config = dict(
    n_layer=9,
    d_model=96,
    n_head=3,
    n_kv_head=1,
    head_dim=32,
    d_mlp=256,
    vocab_size=2048,
    activation='swiglu',
    norm='rmsnorm',
    norm_place='pre',
    norm_eps=1e-06,
    positions='rope',
    rope_base=10000.0,
    rope_fraction=0.25,
    qk_norm=True,
    attn_scale=0.177,
    bias='none',
    tie_embeddings=False,
    parallel_block=False,
    init='uniform',
    init_std_qkv=0.0558,
    init_std_o=0.0,
    init_std_up=0.0558,
    init_std_down=0.0,
    optimizer='adam_variant',
    lr=0.00295,
    lr_mult_up=0.67,
    beta1=0.95,
    beta2=0.95,
    lr_head=0.00495,
    grad_clip=0.5,
    warmup_steps=244,
    schedule='wsd',
    decay_fraction=0.935,
    decay_shape='square',
    final_lr_fraction=0.0,
    batch_tokens=[8192, 16384, 24576],
    seq_len=256,
    doc_mask=True,
    train_tokens=83850000,
    steps=5615,
    dataset='wikipedia_en',
)
Each number is 128 + 32 x the weight over its row's rms, rounded and kept within 0 to 255. Layers, rows and columns count from 0. Numbers have three digits each. The size before them is the row's rms in percent of the matrix's.

# up: layer 3 MLP up, 256x96, rms 0.0722, rows 0-85, columns 0-47
# down: layer 3 MLP down (transposed), 256x96, rms 0.106, rows 0-85, columns 0-47
# gate: layer 3 MLP gate, 256x96, rms 0.0871, rows 1-85, columns 0-47
up0 098:147087112124141115112161076115111137097094097094096183126134162167093113151137102151113062149102187071157153027126154175122101130109147143149143
down0 094:138168152096126093108134130149157137215105153118131105179171149099167162160094111124146181157176126181172178064077143162116073099093161149094122
gate1 096:133185122154116176144087182132052137117128222111113126131099099165147198133074104162165124138156074107093173114107103150129167158117126073110157
up1 097:117131083174159102164109118051132107122084083154165113102096082132176134151184065142110124089134127105145132084047100107117159148133170153133159
down1 100:098084151115136200144144087122191052104112115136124144128162133128046130124105165151173099171163187134116158199124208115125137135116152152152150
gate2 101:138109118153077104067143123129111165116127172140134125144112138155107134057155163085146077168097145096108125043062113131191122138145099153177112
up2 102:095136160141163130152130079135121132115145143147152121137127127126098106099170148176117198148099084121163188104155168171166107108124095157059152
down2 108:154112176226049144148152118147151085119182108116181175153142147113097099173119087124094178082130094138127177166133139194113114020102103172105150
gate3 108:085130123091072080158127099140158180190125127087042072073107115140108106077100133149132096102129128115103116143188132138099140162092119030146166
up3 103:135082150140140173110104152128129131099109139135109174142149106063162079201142101133154081169072141145143146054089117115143103110127101097144117
down3 104:129137140100169158123145159137115142136170148144127153115119155141181118084133137091153099056134203085167160102162106102153154163109174081143127
gate4 108:156137103086115158112168151096107196172172136108071087096123170114112126096060140160191083135102124092062100122142084115128091148099112131122160
up4 112:077169113088113197157165101105129183061112156103165132145132154110123108139128104087102173107138105145150125153110143140165122092155118104092059
down4 101:160171096140146186134116150134120125148125074148129174151056105157112114164136107107115135063127185152180120107121127133158109140123095154181109
gate5 099:117113103188102155140141127121014149168096202135178136125154174105092162098100141124185121138094150123167158160110143147124143126166114116103126
up5 106:121138122107107132161115119118175145064117147142139096106120168200129092134070139132143069165120106117135129132137079167112100115212087172139171
down5 105:124168194088163102112098151093162158161134137156176122107144155176135118121122103034155105114174143128121097143140143148119096144180146135114099
gate6 101:157091135077118120183103106124179111154123121088137181068113122090075192088100198146109107088149093114150105195188141144142121185147129158130173
up6 101:162110137112170122091121084135117109116187055102124107121124191093130129124061121118143090128205116094150127164060104124141116133146155149161175
down6 103:141182125118132127087129164103188093094129097141124105167104182136127161183135149067125170153178134133061128113162089156148106140163107162095116
gate7 110:119112145122085098064100167119148171069156106123089109144111100153138136103103131139139130144132195101148142133139078111084127173190092117065156
up7 107:062148086078155102087128144146121158124108097115113141089086058082125165149150177121130113146070085163141097205126155137103145118162161088064126
down7 106:175144197113098137117144100151164118097085119155145130173167144133135131050106108094219082132152193083106151078135103140161166130184116080110155
gate8 094:118145176125000114149117095111113148102076145144144093126152118112122199066141132158156143154146153092123160089115111127122107128124120111111108
up8 096:067096070118162171111190145138138187153110088109095137118064139126150071154115145124153106096092129114103098049131122156125123139169141136150141
down8 099:129119110172131094137160114101164129075112160119138098136120143073137153080149060133063164139128082078158128206125075162156128080092104118078099
gate9 103:137163115146110142111168147163068123185093154149153185130127129133074178102135118073115128177122148138083102130094042098143112118127092052110136
up9 095:121171081131102161156195097177136101146127119140153137082128124115121094106066113162143145113151080106029096164156109104171116085128163110117144
down9 094:135144109115138118175119152223115093163134084100129165141163104139155126136166102145129194138163131167072130120129083165117106197107161170083116
gate10 085:112169162107128136125088132109047143137164178085094148119101113098097122147153116109121102115164117094138165126114151091201113145121148147153122
up10 099:156081160166139170168105154140157135139124151113162127173196119180155185152159122108134124106190124142135095128123069083117113136157148081127133
down10 096:166100127090094134112151144100152137107158164124163121098159151065057150071117175127178160154106153118110092109160135153156216236176137118115162
gate11 102:039128106124121105111135102096172168111101112126122176153077139136113118143097114195106080173098144069212104107115133138145181147157150177134129
up11 105:054149101154142119163166161101122106126074094137154064128119098136119210160137147089081132140067127090116076095113118087181146125100144102085127
down11 104:118202120085131108109136069124125098088140120118105094135136190144112140242112173100134161117168160152052090180172099135148135155149149132170156
gate12 099:127102103118103140137149127067103145096121119115078083135138096152142185116130153107135118108153102167143185128103109100099212175106126118112187
up12 109:126160155139136148154175125120098074073140097136107111130171147148138095096150127093076135125148120115162139129179079139104155137071144099142139
down12 106:157092167131211096091132096169143107124090144159134064129093123077084159119131079125126144159190182145119080092149167066170196149114127117093129
gate13 118:075128118110109132143130153147118135121186141159098132116112196185127143168118154109180111107123133081091131101121142113130153179172195147145143
up13 108:202118111115154082137076121154117147092135106129124098102129111092140138145119163101098099139106141167134073111117172161153098123135133052141191
down13 106:076087157106066127120115122091142149133115171134138050071100105137177174080168145108135144199107077093149190089146148150123105138168126162139095
gate14 081:130140160187089098153082099128130166119148149151141123103143038146082150140134094133178101117143145120129106139178101156123116104115080146131147
up14 088:144099090132139126091203144112110111158114095130106078167127207123173125113191189146116167159123119144071095122104169173124164167155153105107135
down14 089:147119085166075146127142101132151125120131134130148202108027136148097199052149102156138140107131114091137129105119066177096118098124044151103159
gate15 112:133153112158156117135144148140137142146108127137122189098143138115083136121141200136135043185069143158172077131079115128191161162167079178114127
up15 107:087173154181190160122121167090128170110171137096166062102093194144102122115130128135138082131150150125102160131084127127146103132126101109123106
down15 106:082150168140142102134103143104125121155121116117129057181113125040125116116138164054139104178236189151084137101111157156111117201135117107104133
gate16 095:164163128145046142174102073132046202115085156122086089123098125170140150162100107170174155165163135114114138129101125095077137131114163128154108
up16 100:071071160124130070160117122115098137154134156129119113130154179138145160147118155064146135133130028130113103118169144128102172129042145091134148
down16 099:107134165098066123142080076120145161148152121166128077121132154135100168072141131129074149204140087094130138188083150113093095151113123138152078
gate17 098:110083147142103135161138095148146142113084128113127145143119130117129117107151106205132152154096129107163166071116126128111166139144093160155132
up17 098:110115126125147128120124109175049178088141112164126144081104148060125105148084093054119149171162122159089103128140102076085118119148169118187140
down17 099:140115138129082145088129052114053128141166098132142127164131109167104144131151178163116107175114085115090079113123158138056081134156111151141132
gate18 102:152100175169127126148083157117078170156086126129164119132128082153155155082153134151107110073122147152159132171091097063179161181130141119120097
up18 096:175116072139110071109138102144145192190168137119081109176130185113178171081169159078143155065132137102126099085161140148113160141113186195132163
down18 091:089137139136141160086130127091110158137139142054087139097128124125132172170124072089143154122100090137104144182146062112168128140088164092075170
gate19 101:162167173128145208080154209142141125131123182104161132108172127157138167120121164164176164189155121125075127164166111130088130161128095090078146
up19 095:107073132143106090063180195091095170096109119141090097105176109165161148141086072152127113133113133157098124099094103133146111090169102107115095
down19 098:097115137134150111150135149109152119109154138130133212116156132210128145140133148167157173108099120154100079092186042121136124055130133147177095
gate20 109:105113106136090112078106101150096184132113123156146141144125115168067071128138125147067123150084133057120142171117071139091130166186120100157116
up20 103:146071133110115171138121108097085152115133078151137074164117097141089084145215129126119180147137160192157132111177118111085130135094171147157121
down20 101:125098143100101140166181100156158110116086195135137148128157103142201186147092098157122159110135138123175148202095086192112050053122112124112131
gate21 098:108122050088104113154106117156083130113112119141130124117157061119109169127085155115181076167133178165116182135157143107132178137154199092090124
up21 100:164062166085124084184103135145137094106130169151111096116164144149144152105122136193075146162198146159127163119152137118123145145183101108153121
down21 100:040158156087126136134126107087134139178186068139109114208162151112034141127092063158134150155125120161103131150130201118139127177122136105126129
gate22 110:114114119094144075090149148141098082106104161146102134071128123109155141084116170106129140187108134136083065097168132147208187169123123066158174
up22 100:127102077135174171130143149173174085088140092191112138099156098149065129114121136106162117194110145128110124147138145132124134109111073063183124
down22 095:144069122165147142169117126112100099135120087154137165119160164142129093128174107091156118141116066109132168119137126193146175089144078082182120
gate23 114:121147123120143091127068101168085148153057141083127143144064091146145117045096146169110165149120144165144199129147158112177167174128119108116097
up23 095:134159115153170190123135139128162128140172136161178153182111166143155185140171120149118177093114118144145115171149115123147160115149131104048099
down23 098:168141157160117190117108140137165068145147134130154133201131121205114063083127137124111101147141123085158119130116135145106122131058116143080134
gate24 104:076161148104087108133104144146146182200109162081109102116146099110136137106141155151114137104099027141114134143179124154134145151068112089119156
up24 104:119175092149104095165170072132120102201106148155109110154139137152152123097127196128106160089102072132131143138180167078134153157080132067120155
down24 095:183067118155169117145092076159124133153132146132094077111117133145113101060093137138118059139151148171129129132110080137145192187076193113171109
gate25 089:078104145138135128122097125110148149149167166172104125091149160077117134140136158145131141132096108139132120105130121141116128184162178173149147
up25 095:120146138127154172123145162122195097130115108159157069169135192124084167154216132154201139164142123138114150128122117179166152121146153157107154
down25 095:161146091133135134134155136125154103178211150114115174100121168144157098139133082118203118122105105096151162121089161131158134117116081112098148
gate26 108:096116096113114101172124119102133127132174102167069108113148116109158132096122212114101109133097129205145162116123113101137255203110138123105208
up26 105:146117094130135124122148141133162130126188124146063183147171103136091119144135081175075150123205108101091045161110056081056126115151163085117105
down26 104:141157156141128177152135195173094160099139167143125167188122116158125079098119136130147125113061121148074132173152124111089172188121127117148110
gate27 089:137147137124141150149125103133121118108139178126103126081121110106084146157087134113125076151118099139124140111132123160138146140157121097091128
up27 086:100085109108048139082095067192117188166131119127139177194115154154121122114119129167101155123134069109180160153173187124105123136123095079179150
down27 094:056086154135088161168151135176088118150060113143078173150176122145116125156127140161130098155205122100139171090188121149121069070099100101100174
gate28 112:076078138158090196098117123161131167118171141124158142155193120128122147092148127110099111097060132156124188109177131086230136147104054092116081
up28 106:110131122108103095102115103183169140094137132157093100096161076117116144140058114142154151120113149123075135164170186115085104140128097163161132
down28 104:125181069089065130134163091106172160127139136088152082098126162159172131203092117177085129120112124147175097127154091130171079098106102098174159
gate29 110:071059147093105075172144189116112062175095181132118147123165077122131136094154140109146087125098109150135116170079144053170209171089144104158151
up29 108:090158077092119130146242107150126112099123106195119214124161119132086125147076182120103136176120111154177150179071134120132160155158118148122179
down29 106:113058112100165085135179176106139105141145156107131193144148184150102203098167125108147140187145095216108127108095099145134105160058110095092137
gate30 096:129152141116099092080090129169131138120110148078052116055113135133116161085075153154149087098163093127161134085160142127103128172134113066147230
up30 093:103109099133114138116141108113081177143049139129143142166156113124116140164119103107108199143142166159061238147174135144203136120111149157142102
down30 093:159195119137089108150114090095101109120146114101103126058105086064077146159124167151129120119146094129098097083096151142099099166168123167123163
gate31 088:108086086156183144100121119179167141123149104145157182089084089072103149120084213129133156071088137084102109104147142130165133139134111126084135
up31 087:093132160152139149152119159137124131085142101118095146128120083120147104155119096125173102138146184107132081090076163171126140123172172072178125
down31 091:133111139137167128080104095121073144157162165144188176134113126067131145085123131097144098131167097136136181089157114158168069128127076166088138
gate32 090:073119139160144125199159135149096109121090129065171126069086067092099156121161105145143087124122087213130152091169129095184115139168121070125110
up32 098:098070177128135101134152112140120109102203142148075093085181150090150060086118161126160112134097138170184138091116094088100155146110142126149193
down32 095:137174151113124150129150126156166149080165152124109143057096145124104115203160159106160135166135040151189162164126095173153180094052132184105143
gate33 097:173126140138097148137124168106093140130164180113106126109135066186105177072110136174168105156121147175113126156164094094142153153083072145118159
up33 100:117105116143141113130088178099152102111183150113122079120180133173118096074116138134196155129108120175154088098125117130061162139129090102072124
down33 096:103126082148140071091098101042080088117135126190119114130147146140150110129150102090152143168164111089145125130111148138154140000173121123092162
gate34 118:129095114107086102162133129112119104143123119115088147126107144122175175111131173154128094148110122120120096087122149097115199216155155150142163
up34 101:143086129117123099105096144106152081129148132103131141153132230135162139111119121173084138151103104113135054036143116118129127154119108127145075
down34 103:121123141115142085147159190169153128178142117149144125159195195113096121125084117102116196123141039110101155136124088167068152098050136103117162
gate35 086:133093145138178186126100133178151146166118159152151170085052192144104093104135153197113144117084140080132206082104122130147110146171130108182152
up35 095:141086116106116121097110214121058156137122082120100088169146155147114090073070131122104108129145153154112080097164114093064113141111133126096146
down35 091:189098137130132102148145088108119134147150177124212173125109143096120156130152100195165141126133121120099156112162165162122097219159131159199144
gate36 104:131115117101111146159129062117074133091125110141058115134138085191088087120139173133155097175098129117101129106156111099124141145133116123149187
up36 094:152111170071119093163060147037089111094143114149106155142137140173157120097187143164171194125152142099160086179153119145132084122142125127125121
down36 099:070154100135122136113124108134107118102163160088144105152135111170132130156136092155096141243130104084146054124097161153105133051134112150131107
gate37 101:142120085135110079100162172104090202155091120079058142049097087155104135053150129139133119144131139131068128142059087092153148160083081145184158
up37 100:165086141175166142098052155134181157129069164098118119147122170165139080100160117138078106124107108116143141090047111102141100151093188146178106
down37 103:124110189129140129103086155109102098128122110149132174070123093119089141219129124132141128119101172131111095172106085076095106069062127123103165
gate38 109:155061105117142122114161136151085202140108136112116091147170103084176190114170155135114148103080120193150123149151136138144138162139105117106170
up38 106:070152111137153104152089140079159133159115106084179164153111119122178104140159133109090117148128134168098145159096124034154145136110100129118084
down38 103:118088147136140083093180174123136209114129164126119164147166140189140141108139151108122126059167148115130158148114177135096114186132208176141151
gate39 103:114160107131076063094136167136197152123140074119152079095150101104146104136133118133136090201119126112134096102184148120145143161116066127105103
up39 100:096176145137188198106146123136156076113111148151160153144158141157123091129106161121154177131059104125142138068159115097177103106177108059140163
down39 106:156106082141111108121183206152113124083127124049115121134083157062142104101111234091145132087137113117119090162114222103154143193096121095128107
gate40 093:134105139145106172150061130195149126113138109131095146129115123114123155125159124115148109184173140123102218174135149103125162190144124136153153
up40 091:149106106142105147115102075141120155161082133092063142124125145134075126129131075107008133090110107190083150082081101138065118129129160116179189
down40 097:147137083153112111142097097136149133092142113120086164104145104108101134138138134108179113139103124171105190112087112149157087090186118142121125
gate41 098:080130134095133108173171126177184077165100136118137145114130107099145152091111235105188158154116100144103088083192124170126182145091086102113137
up41 101:073159085112158086085072100126156114153167098174146137075124136143130140151143127093118086145090126128161096117158116128146152144067136165110151
down41 098:151125116102135136130151106175177099142178107154192125096129124129108213089157115122120105098126132116164121126124113165158124124114123182132068
gate42 101:147133149150125148149132125138097141124100133141069187137138107141095155134140138095173114182117133147081138121128137145184174153153146161136156
up42 093:110161201167125159108131189109134181158113120130119117173132155151112089129133115110160170151123108147099163138089127123220156110163159154085137
down42 094:132086177139119139212080132158105093090167114141119186144147140085130086179104164145129166153153141096133159073121149153145081084090118131132125
gate43 101:126130113095117123105138093091141129167218099154135187182126174181085166105172218156142154144082119113156116191096106136133156168212150141153162
up43 104:084137115158153163151174175109112137131140113111178157119162132109131123148092167127141102111146135182140050115087146087147147143142151200161148
down43 110:187168081119125142138128097171120113114120137123106154177097128110158145104155136135151074085127102146087146185109079137146186255172094136097113
gate44 100:080112078064077119104136176104154119159136108142154054097145114109159110100163105138170076108154155081108109125111180180127168160128100081099095
up44 101:188121138126099157193107174137156117120111132075167100124182112079140098125097147152146139111147150169135149135182111160109132113109080111104092
down44 097:158122155146140110132141128153076153180116102104118171127141131124121102162163136123136125148170103176099106126105134103133122184185164097139181
gate45 080:127135177138105091156104171137129129162132120091107126115120212135110181139113105140162150137107115057091131114096179090138158143100161099108136
up45 090:140139033127108128108086120132110108155099121167121158164104118189100172144129082131124160100128159148107107131205152139138105117140112129091115
down45 084:123149081183147103167127140109120155104130127101108170125141171125156122094167143116142169113141123167155107103139100128114118119157100146100149
gate46 118:080134149136109148109141143179112109133097160132114116105073126122150141105144122121122121140109105107146169083113093086198117154147037077141112
up46 102:125098150142182153125121077163186150075157104175084138112108092161078113078165117174134138189124122085127125101114091155147101147161087112136151
down46 098:104150095089154133148128095115105090139125051202072112081112083078120150111190113108162090195174137154147119168144093104139130108155102116132140
gate47 095:110148130131150110179153212126163168129127157171127143089144160133079109127156113141168102146076160110133143104132106126130127137170138087119083
up47 097:129128151139122168208139108111115077183126124172142142142185132125147146088167135152142088104098159128128151114083128130112151142113136146099150
down47 097:141132128132129086129121092115200204150169131135168084146154116107085125186101129113201117155154132087118104106074170115145105105133134094091143
gate48 103:105162157112127162098152133157130179143108180106155077088107087127114140119162131134047146202193095137095092128144162149155118150126100071102164
up48 105:199175083168128115141085129110072187142100109082077134108055122169154168118125106136175080114143109116101107123086135039112123152147192160105138
down48 109:125116128100157106153128126102127146063136155133142147092147117081094168084124119166142150117128126120174164138088153161138066014119130106169153
gate49 091:128124095143143090145117150154152126107155097102156063117103152111093094115108137159112137117165150114053121143140134128155123177110100146170115
up49 095:129191116122106167110092155092138161167157132151094124165133098167116168167149142164185176151160157124138093063092120138111135124170116125137173
down49 097:125118171139134107153149112192080102213148141145127188058118148085114141177107115107165116134159105176106112081168143092128146183123165162119140
gate50 100:074138128157148112158112133087102215110126124109130150142087067150174161131127133117131108146167135155115071188115107080132120153201150140119145
up50 103:062152123237152113174121146083172103156146072164139062170120122161138114101191137177111130157089129109160077100130130098169145142131134137130125
down50 099:108110176184058116129148096114096114104156091136119169110142185099163114154109134152190143115165138163122113082161094133099132019141095150125141
gate51 111:075136180130086128151191105140145138133161158124084093077171096149060144077137185147112100161162129135182125168150116129207206182140080069101192
up51 093:130148088110099130110129112083120119118127146111114103121143127184100117124084171122088123106154069150193092204103140154164167170152112034093146
down51 094:162115098128136173182149151119165165154137095126143113153191194154107148159128094121114168138120106121081180112132128163200156070120129061089162
gate52 111:124153169136081098073173130098075160141151177127078105100129200140139149086131127166120106139173125096126171120138069133112142169140054075129143
up52 106:130046192110152122123055129147109079122117134056109127159156079085137160159160117165143136115130158135078114065137155142144090104203154115131193
down52 106:161214049088074146084155080110113171187136162112120160122085194145130107157167179107092130070141143154163121185133141130139140203104084114157082
gate53 109:093088124144186136155135121077113118153164119141162102107167147157112184070159190140082134114095138109163139160110124150143172167124151131141170
up53 101:129110115180113113083117153082112098154097139117166175142121131133097128159077108123153143136118151058091104108101108115140072087175128126068102
down53 105:130115153122019153101159152090161152119118154162118182159163185151131130111088147116113133171141155153146113141100071155100149086134090094096178
gate54 099:068077102068125153076133191123116109080124152159096091117092068147078157128130099137167142175115074107140139114116128097172108134124141112085166
up54 096:151099102167174080095176194102157130118079132089104135116051183117103128113120105156195098152104133117119103051130113097145124124129113116058129
down54 097:116128109056143130117103134110147135200100124159133126109115139165179118118121098134122089099116095133150196201175119103162140172175146120195101
gate55 100:137111105120127139116151125131138160130121151178174112132128110110126110100168174195135116159183160075142180229152096114130116166152118130107109
up55 103:104155100140177100145135109168168112142138135102115149140136078127122124149163122118167111130175180136140109066094091171195121142117190115134108
down55 101:137087171160134152130170160103090135171188148129192123144104130101121140125146146130029174141102112110130126119090088123164126167168104099133156
gate56 108:128142188059101128099121141192142155155144118111067133115082111103159137083147125159148140102155118158116061135130066143111143161095157071147148
up56 100:128147103164140155085097097183049098146166161086107159165094105144134146109142175128144127152133133092071090145150137153110130126160151096185165
down56 097:159099134173053129144147148145127146130117175110160093162176158083118116132168149141126139156102171132122159093061084120131090108092116128077098
gate57 109:079143165099127095129143104133119119117153178132111145102150046144078095088100159138189130094080095180093169076184125110142165148089122119188168
up57 097:149115142126157089139127140148167141129206200142090166164149190091182106114187100133172141137129153115095129140102146120136151129165111119109106
down57 100:137113150116130135107121129139178177153134242114103160076179101100103092142131115143209091153109085158181144150142106120145147147167154152132056
gate58 103:175062125165092108062096109129085134113124206117106127079159107111084097106138124126122100131090190177123173145126111131118135159164100087148108
up58 099:172150184110060165081158142175100140119109112101061093165186071086114109122093152102170092102132101158153195193170162088148128143120120081143131
down58 099:112137139126166102149087159134096156109139110145153118126172086093129154098123085104066096185110078093108123100137052149169167038119136083135125
gate59 097:157108108124058145131114171088116137119076088208128086129116121140105190129121109208104047098142124095085145142067125098123145132134123120107101
up59 096:129175085119133149147120178145123175098175098145202155060099092123075123141154149085091127117081161100126178165169133178097148158167112163112146
down59 095:153147142138146081159131115111101110098123122143126135146136160152174027152103157160139135103091088097177132171127104131115077033124108133193169
gate60 100:162148178131115108105125138217092125121110141102102162109087116107112171139171134094130074178128116111088113086169143153120147129207136116138136
up60 102:110202068049112089145128064122107171152146094125115183172080155106095201158068153107157151149057152132153142135098079148100140122081165155105179
down60 103:106072133109132164158070144151132148190080151111075160133099115143146113056129104120168170139088148154157177154083116096131089119116105150101131
gate61 112:121081112103113066126127104088162141103193116130153134115115110103034119136098108178124081092107164098081067151153112126107128165127113118170104
up61 105:111092164126121173101140110106147104108149096122089104104102124122058125127086104136162108102099123134089162117111090138162156139098162155159175
down61 101:122177121137118091129142072137094129035056140104110108161099124051142052067148107167140033105123078136108180176130162183123117131136139094152115
gate62 101:120123131094125070136147132180157095145181118193090116121155105166135111128134186138163169181091168162163096136128112106141170175138135105174130
up62 094:175138132160189105123106197131111102210117115108163122132170132126141110145100147150109143162142140159146068108106062125114116110142121170080137
down62 094:135163158157117143130094130122100078099163117180079160146120139125084103162140117077098138130116084179110125199128165075134140150114101169144104
gate63 112:044135123044101113156149120166102136114133191121081123112162092160124112093038144114161129162124123170094178145173151060139134133169137097143147
up63 101:089096123178165142131163150113180121074108106120109168121126092082193113081135162134094155101116062169159109111110123113165172128068098098113160
down63 100:088135156125116093141135154154102116105133104179141151075082119108144132103107165162114144164154146148145089171096133065084100182131092161130170
gate64 103:133188098094141062104109123106201134154187123137124157125116097118100082145169153145125154145106108132156086120089167152107147172161129101121139
up64 103:146158105131108124109128101083166094155155136110077188154121143108110182123109152140182118161158160131112173120170149142148104152160124141119111
down64 102:147213111142122153131122100107140080124094104129153142101113147068136072144127134157075141104158119114127119142092127123165116071124053108114129
gate65 094:179075172147115139116166183146125159110135148142113133085131144111128154128150161127156088083175138127143118116108088076153133174102153167182151
up65 092:173141158159121188093164167140176198130138111086067129121078149124126094198097094141178163052154125167078150088116099160097142138148143141112162
down65 094:131184094136086115145148079134136163124117099142147100139123186127159109048115123057071129158156081123151103119150065120125147112178121161090111
gate66 100:093202093112118118097115155133134170155116098134106083126140103142110103112135209103144096066147145098125130093097138137080195187151131120134120
up66 107:148110095134078181152132111101170126162148153163127158152161140143094103110120122101088138086190105105146066135130127211129121119145167138093198
down66 103:105129160087169166134107116098052116148181098121120136130136151129067132066121148174119103090120131147125152213136131163147118179111173146169174
gate67 104:156140137105120105084119174155136230148122118109058138153100095185157153063111135138108113097127108111135131131093090120145092133109057098083091
up67 107:112157100182075111118165077058103099191137173123107118144137099118122157084098100107181102117132147053102138121172138150129133135123113111146149
down67 106:201067119109137106141071146164173147059149131122116164155115105127160105195111101139138136148139127125127151177133152111106146067158113131077146
gate68 092:129160130168134115104073108164072145123163087138110126117125147143099109095134200068113087139047143108120138145091166119138095150204072072199096
up68 100:115185152134145169161134150158190163149151129183155117136121096132041095177119110107168117145071163155154151163144150120165124121156110140127081
down68 096:150146090139119081124144132090192098168089121108086137119069080199134148123147167117114119182157179106135107112080173145121102101134105174140117
gate69 090:086123107137143149171167134143083105142049150102099076032101108060086130149132109176113127184144083097143126156134141148135146103125102089148140
up69 099:136121128104116088117195106140134123141137099141126158110113113135151079162157108097126049180099089172171137106097145070176145101070108090195106
down69 097:134179075107098110132127142130110167118164067154158129132054163167102120091178198082100102155138152120110158141137139126126165125136120121150168
gate70 088:117123095053069109172171144141122122135075110156092162124069141074066100122131124119204120144150160105126105181133112143142182164149168103159172
up70 098:112195141164066137061112113160140101151131119117133127084135149114144131180129067141120105144146146082099119157162119121116066115141159106058108
down70 096:112077126083193153146116121126133126098098214146162095148153114140136160137079138070177119076138111044118159144106155140174132075128141060142132
gate71 094:141130151063102131152131114144174122163154165107107163139154173045154112140124178104069145119083108142139076097119156182070140148115148083131171
up71 099:138081147082124105134115122149114116119130159174093125140180152165127157136203177127093149086033052167124069122187181141124089140132117133204159
down71 093:108220116108068131172198123122152154133113153099083097053094174098113135140144072127183119151147132145126094152127115139130120110074136126103117
gate72 096:131114166142137135089105114160084123114160167136099077069140133155079105099108094153154097192132074139096127118111138182103139180173139135098163
up72 096:123157072120142169148154115118120119086123147151144120091088103126092056134086089150148088145146075099187117133072106145104145144183177173125118
down72 093:147117138142169179090181117165128124138109156149140103218130098109162170056081155145124122113127117139130122156147112066074155106118150147086084
gate73 095:101160165157131042202138165080152102141118112142170148066111151130107147112151117148111118146169124154115129106145129109126201163138095116123143
up73 097:149161113130112141094168091137140130147171113065084167160133083161134139199163159139086076093084094143134136160098167167074086117125111190175135
down73 093:200137124128118088101135088111116194113156133142181178182029147117103101142153081098161171123160123127122130191115161172144148171120145171147085
gate74 104:162090095093127098137161127147085157135162131106102153082172107146134118111154176083111056130102066209080174100149115125156159177088087161094156
up74 105:117179079126112172145160171129108112146115096083118143149161127110195128143047085095056116119154151108179123119159041148098129126144143112118150
down74 103:147136141128079115149120143101201059076097123095157093151064110133058168104113110119105166142165145141134078133102098074192095148073137105104157
gate75 100:110103149049124066165122149176096171189128151082072090116108128087130150102103179145174071162129090169119125075181179116148144138100079116119174
up75 099:103136088126117132095221104114140074138097143142135165098124172158142202109158128070147076136195152107128055128127130156186129127167147162094146
down75 100:124131116119059142093119107053161139099107116117110163170118163139140126215083198132142118148118148144184135142137102152166157209144138154118149
gate76 098:095130098056125155139126153138098128162086144104113180163144133169122107132126087176080105151153113066113108119119090169131102154106112110148151
up76 097:197156136084107128089158135163139153102115078056145085170155125190169103116135132139077164100144130110109198174126093103179146127168104077101125
down76 096:145201088142103135143162103143090129101138113146110125109157157131176070171115154156093164111129102109102181148129098146114156179049107176121188
gate77 088:167123175081100157140148113150173158147135132100093091141173141134116166136135189147121128150102152214125148094175094078094163166121140082132128
up77 096:061174146143140128075161133091114160151104158105139164126051122082177178118128094093076125114184188151209118089093174121095138113124089095087087
down77 096:098093104144171070131117102128115118189138089096154108236139112094159113105151190134071083158121124149155142133119153091109131194124128126113115
gate78 099:100181114166109137154147132057093113120086178118151201077108145109068142157138136173113093135124115073074126175126120067178125141139097132137135
up78 104:163133081097109160157084106159097076120114120149114130124177113082138104145120170033107091145138087179117163193130133108166120136154084141151119
down78 103:134154137138101086093114159078177159113119117115124150104132118136117145213142108095136094189099115120142042117104121138110110012098109107101130
gate79 084:130144133090099153103133146111077145164093097089131082082145174098098150132118111143105059105134139098137205102203095078148104106183073142120114
up79 102:060156141068133119167086125129149112150180125071104187148146053097135119125110140128157128161124149212135165124161146113167141141147187122127172
down79 097:081112144063129170160193118104094080093105112105164100196087110141122101137113161120065104092077167131105162124134148118146145188125114153190124
gate80 094:124114150146148141094157132148133112196098146099110158116206136137083158077099147169083145167132130156094105135159178153195148141130070093140178
up80 099:147118156162153194126098164123150079139121124115162133113187197102127116142088130135066182152116141178098108134158163109155096088153103108122165
down80 103:142120111147153165093115099101174142154140100129135156165137144114099118106109118117022147143159103108117110157167085167109147065147099162158049
gate81 107:096152174116148115127177130153111095142121184153112137124145123165065135088116114128128049195129095136082174098134078134137107126111093119113106
up81 088:135099138079149101146101106133127159119098145153100172133202149121101137142118149104193154138139197091102057091121095139111122136138228115127157
down81 094:070134157122088130142150124120112142227117122136172124090123137153132108113091098160163090090061135133148133114167113109172121118138207140138139
gate82 097:133138179175150079094164180112109108155170197091168121123161103121102130081110115198191174153125097128095120122107152140130136121111073142127093
up82 093:196106105134071179164156080077122115127073097148082136139098124139111177160149085124094105087118154137092124155107101151106126135144098157114173
down82 088:180077156167106125092177133161059102136194129101096151164172149168139081175081172147122150074135146151053133138143077143134163202104091096137117
gate83 103:148137093116162057087144107161116199139151150121177166141165141051070125111140163103094124064099120124116117149131125149123142163148180144132147
up83 103:086117135128154109127114128096160142166107129161164099103140179124101133111196159168154111179098111090092159074121138139119125097159143062149198
down83 103:156131092124144078132175186096090133074170112110076140129103170126140183103098104060071136094134096093108128195157099117091129168130115172168175
gate84 106:102108053107126103128158093177168179078150128191131136099123078084081141139157140090125104103104160141147186078110155140131145163143102160172121
up84 105:090119069106189132094128096142085128115090096121065116113050084089088129107129130130137066123093107090127111150130129129124135162091136141154122
down84 103:134135148111090137131103123163121119140149136181110109198139084095171091079142130090140165223153133187057164096132165124089122138170163163073095
gate85 109:099119104064160107094167131122116119129142153101075177115124104143104169118135155110084086180123126177060149089107185097161189122155139094146182
up85 104:123179106172096145134134174103094138133074159082072139144108164093133120122135132087142124118102166129147139118125112122157098115128047067091078
down85 103:154170159119078113145146186120072128117121189158136102149121161116180187196079146101157126164147108107117100134123109124127125182156129166138125